{"num_hidden_layers": 12, "hidden_size": 160, "num_attention_heads": 5, "num_key_value_heads": 5, "head_dim": 32, "intermediate_size": 640, "vocab_size": 4096, "hidden_act": "tanh_gelu", "norm": "layernorm", "norm_place": "pre", "norm_eps": 1e-06, "positions": "rope", "rope_theta": 10000.0, "rope_fraction": 1.0, "qk_norm": false, "attn_scale": 0.177, "bias": "all", "tie_word_embeddings": true, "parallel_block": false, "extras": ["capped logits"], "init": "uniform", "init_std_qkv": 0.0534, "init_std_o": 0.0, "init_std_up": 0.0534, "init_std_down": 0.0, "optimizer": "adamw", "learning_rate": 0.00127, "beta1": 0.9, "beta2": 0.98, "weight_decay": 0.043, "lr_head": 0.00511, "max_grad_norm": 2.0, "warmup_steps": 403, "schedule": "wsd", "decay_fraction": 0.879, "decay_shape": "linear", "final_lr_fraction": 0.0, "batch_tokens": 8192, "max_seq_len": 768, "doc_mask": true, "train_tokens": 115100000, "max_steps": 14051, "dataset": "wikipedia_en"}
Each number is 128 + 32 x the weight over the matrix's rms, rounded and kept within 0 to 255. Layers, rows and columns count from 0. Numbers have three digits each.

# q: layer 4 attention query, 160x160, rms 0.103, rows 0-16, columns 0-79
# k: layer 4 attention key, 160x160, rms 0.101, rows 0-15, columns 0-79
q0:157174089112204104109166133050164151137142147122091086098084113128119071101133102165159059102100188181106075131137071169060131159105179148200065134172092108170113208077098144182148107073108144135096111135100083159153092182097188107142125100
k0:103108096141142101079135130147115154159149112129156192160082096180199155168137070147046115142099144167116134104212070200037138179056119158163110154144107080100126146093110131130213052166061142164143144110070135123078182136172161088095164099
q1:092121145121116198094101137121085114139130107112116149140148171167160142151151156100085152120172165085118152122114162123139168060147128112083150146122157148122208120183146104106119114159104121108146136142108155130121141112138096121115131085
k1:144108088118215126101164119075156179126139136131099115131089095163065139093113145156157104155127107172157130178186125178133103141095174118156104119161101093157095079083119166162165080086100148118092150110089105105168077129136143073170105125
q2:163161144116181095114130155060187114136119158124106056082081116082098133091089133153185047130084115146153127137123063157142080202114160101165091115153069104144115138102103165180186127085127119155102133150105072157143138156081152105162086136
k2:130098147154115080125110144126082187153129130112183164157103130198196136166164084134069114151137097123147084154163137159094139149105107166136075178097127099085156130086081149125216098171082111163128121141073146140103180139115154109104135088
q3:096145143084165164156146154079106146129107115122155135138131113108116127101116120135149121111137113107127106148108108103122132151165118145130156126134125139132130145112137053130124117102134142098125156132123134109159110137081113171101134097
k3:141095104169130126088091127097131179130144107125138122117120098122140129115118151122124138159124104117174138111177157138086112139087120101127112138128125143164120111120108141121177123122098143150132169126103125089155116199128125085141134165
q4:154105117113111150180114090135083116166162064113179109128150145156139179160127146114089160164116121138094134138136128136148152089139144145122131161109181099092110086146169105068098075169129129083146153117128150086089166117141114164142133118
k4:133192109122085154125089122137143108125113195079068156136178142077108148127120149127182116079141116108139144126097165123132141102131120164137165082143100168151139169192148111111095161120149114098104108114160127147143114132148143153166160153
q5:132151139095158112135128110090172158127133139141139107083108115084159098060138128098171104145086143143142115151139103135115112141099167125154083160148078117128105130100159159158168131092131146149133116132144127148123085177118139093123132118
k5:134098140135108121143112153076073142147134101111216138165114117172168146150152098137092133160124131144124088106208118168116123133109117132174118212127103064125143098109113128124153094196073101119181150130085112135098142117164145125117139087
q6:116124114078125119148071130115169145164119127150187126127126148099165111084099153099130198125098100130090116136135106145111132109099116139129127141119089154171095097107137152136133128099149148187083202108132105131103099106140144141162121068
k6:126174154177109081087133174125147169154145091128144175105146113140192157150132097116125096146148109093098103171139126156071143124134150134168139178123130140099174155108128165108134110139111140105145116148080114130096147069138176134114131108
q7:176121114114141041194122134143165161146133122183082087126095099148079120135115117135173073111113175172128132167093035124141135139113178126178127103148083066119072154096150175177152168132109188127116118158165122117138114156092194094129108101
k7:109102155166109068107117093113084173160171126128141149142134076166132147118124125112091164159101104125176094102190107181117125163090158147176126196133136144111173143153091110179200084172111111111138105124113116145090095093137134123092147139
q8:110145130115150120130133156165118134081150103143079107114113110168091078160138113179100059080102154065142137112101105108080087175074089101161159172107136096139148161169160113177095108162066112120159075193151176179150192127160142090123120123
k8:153096135175139155157133126180122100118159099135103149151149140136055108137135088125111120138090094144110171087132050126155110163123114110098167069110111138144131151129103105152174093142137119167125093165131161111151137076097080151107107172
q9:044145165166122156132179121154110105107182135106149203108161143209123150182099153139126135138104158106115108105093166097163082128165064160070157162128171111091141087191129093089096139180136110140134135156128156096094144104146127121122177138
k9:180144122082142169087158141176178088089144115182080102172150148068161110128105079086160121133121128109071180151117164103124088115171141101118135073086106146163121119125144140115092134105136170123100105152139115154156107131145100114190095208
q10:102142155091153215182162125143118159159144128083125123110144143149095125167118139118126117158076155104164089141095149164121092167143086145061133179165148089097106109117162084096109111123161107143100173157130135121152106126103108131117164140
k10:137136166124175136103141168104097089100087109173104129136151148100233174092044119107098115167200053133146118138132166139107106102141139116153118129142137140101124108101152164084085127118176138090121143090143114127125147159161131182145149151
q11:145146125107145105101129118046170158199112117115165111107134137109130148078159095107126107186128098167131093133164134155178063113134173140108108146123087130125121117072109122136167134145106159175110145098095075114105099157110133125138121103
k11:084148187149134109128140108108069170149142165105191129115067074167174138115124147128132113155109117143142115122161138179149123095128117162178103189134107067116120100136139091144166107157146111135129142120081123156058128139152157115102143092
q12:155174112114149147177093098019123131210129134080145105056099108092086131069111133158153129136111135174145106168085122204178148112134143166144080108183077120160090143101088121141142189043145148146082179121126060092134100129067149199152149091
k12:106143209115087085146124157076123165119082085091200135123122126187129128090108206109088131098105090157154084156144162146114124107103149173161092217147148110121146113134108173116121110137118122151095175113093102099066152110130152070119152103
q13:180137089083082172140097122125118116079129153205049129095140127123152093125134158188126125076175137177123198147135107093096179128135155108164108089071145123135103155116087131145065115076113173060104178148121137149176139114134147123142120174
k13:103112139100095174194190132163162077144155080105072133129159145131079078134144150145128113147135133120078120179075081101151131164090136140053114077088138154130121153123101101087101210093110146106164158144139179104205186123082109134130163145
q14:154133106131157169155173169132136150179142098127213120111128097105148127124164183108134136177140087147145094111113162153168115114121155092139114177163070133141077094111111155190137078161160101189120105179087100165138071163102127088115100120
k14:120101146175147159122138127095113121155107126141124121140105069158159127124146108152078140110113158117135141092197131150115160157097112110156169129150077072113141061055123107105251088182143117137152072203078111143055151088180082126134087124
q15:156164157110131127143138136098102116184140103079193113143204125170111152081049158070099160163113105146103119144095136171141082117144163144147102113162094089151183098144125121162121097145188101155105160115086064123090145102080100158142126139
k15:119137183147084094134133152081101138120050118131149119060111099137177157135108147141116121107142137113181108169117206123122112085180115147181121190129077108158140134144127120089114113171154071158157137134114115141080103101125197130093134108
q16:089137134146129147143192069107080161104130156156098068143074127116122081153154117165106098113141189170123120154117082091144189110179150118103084129128132147136151114106114148103172140130084119090111100167138147103176166192124134143115142156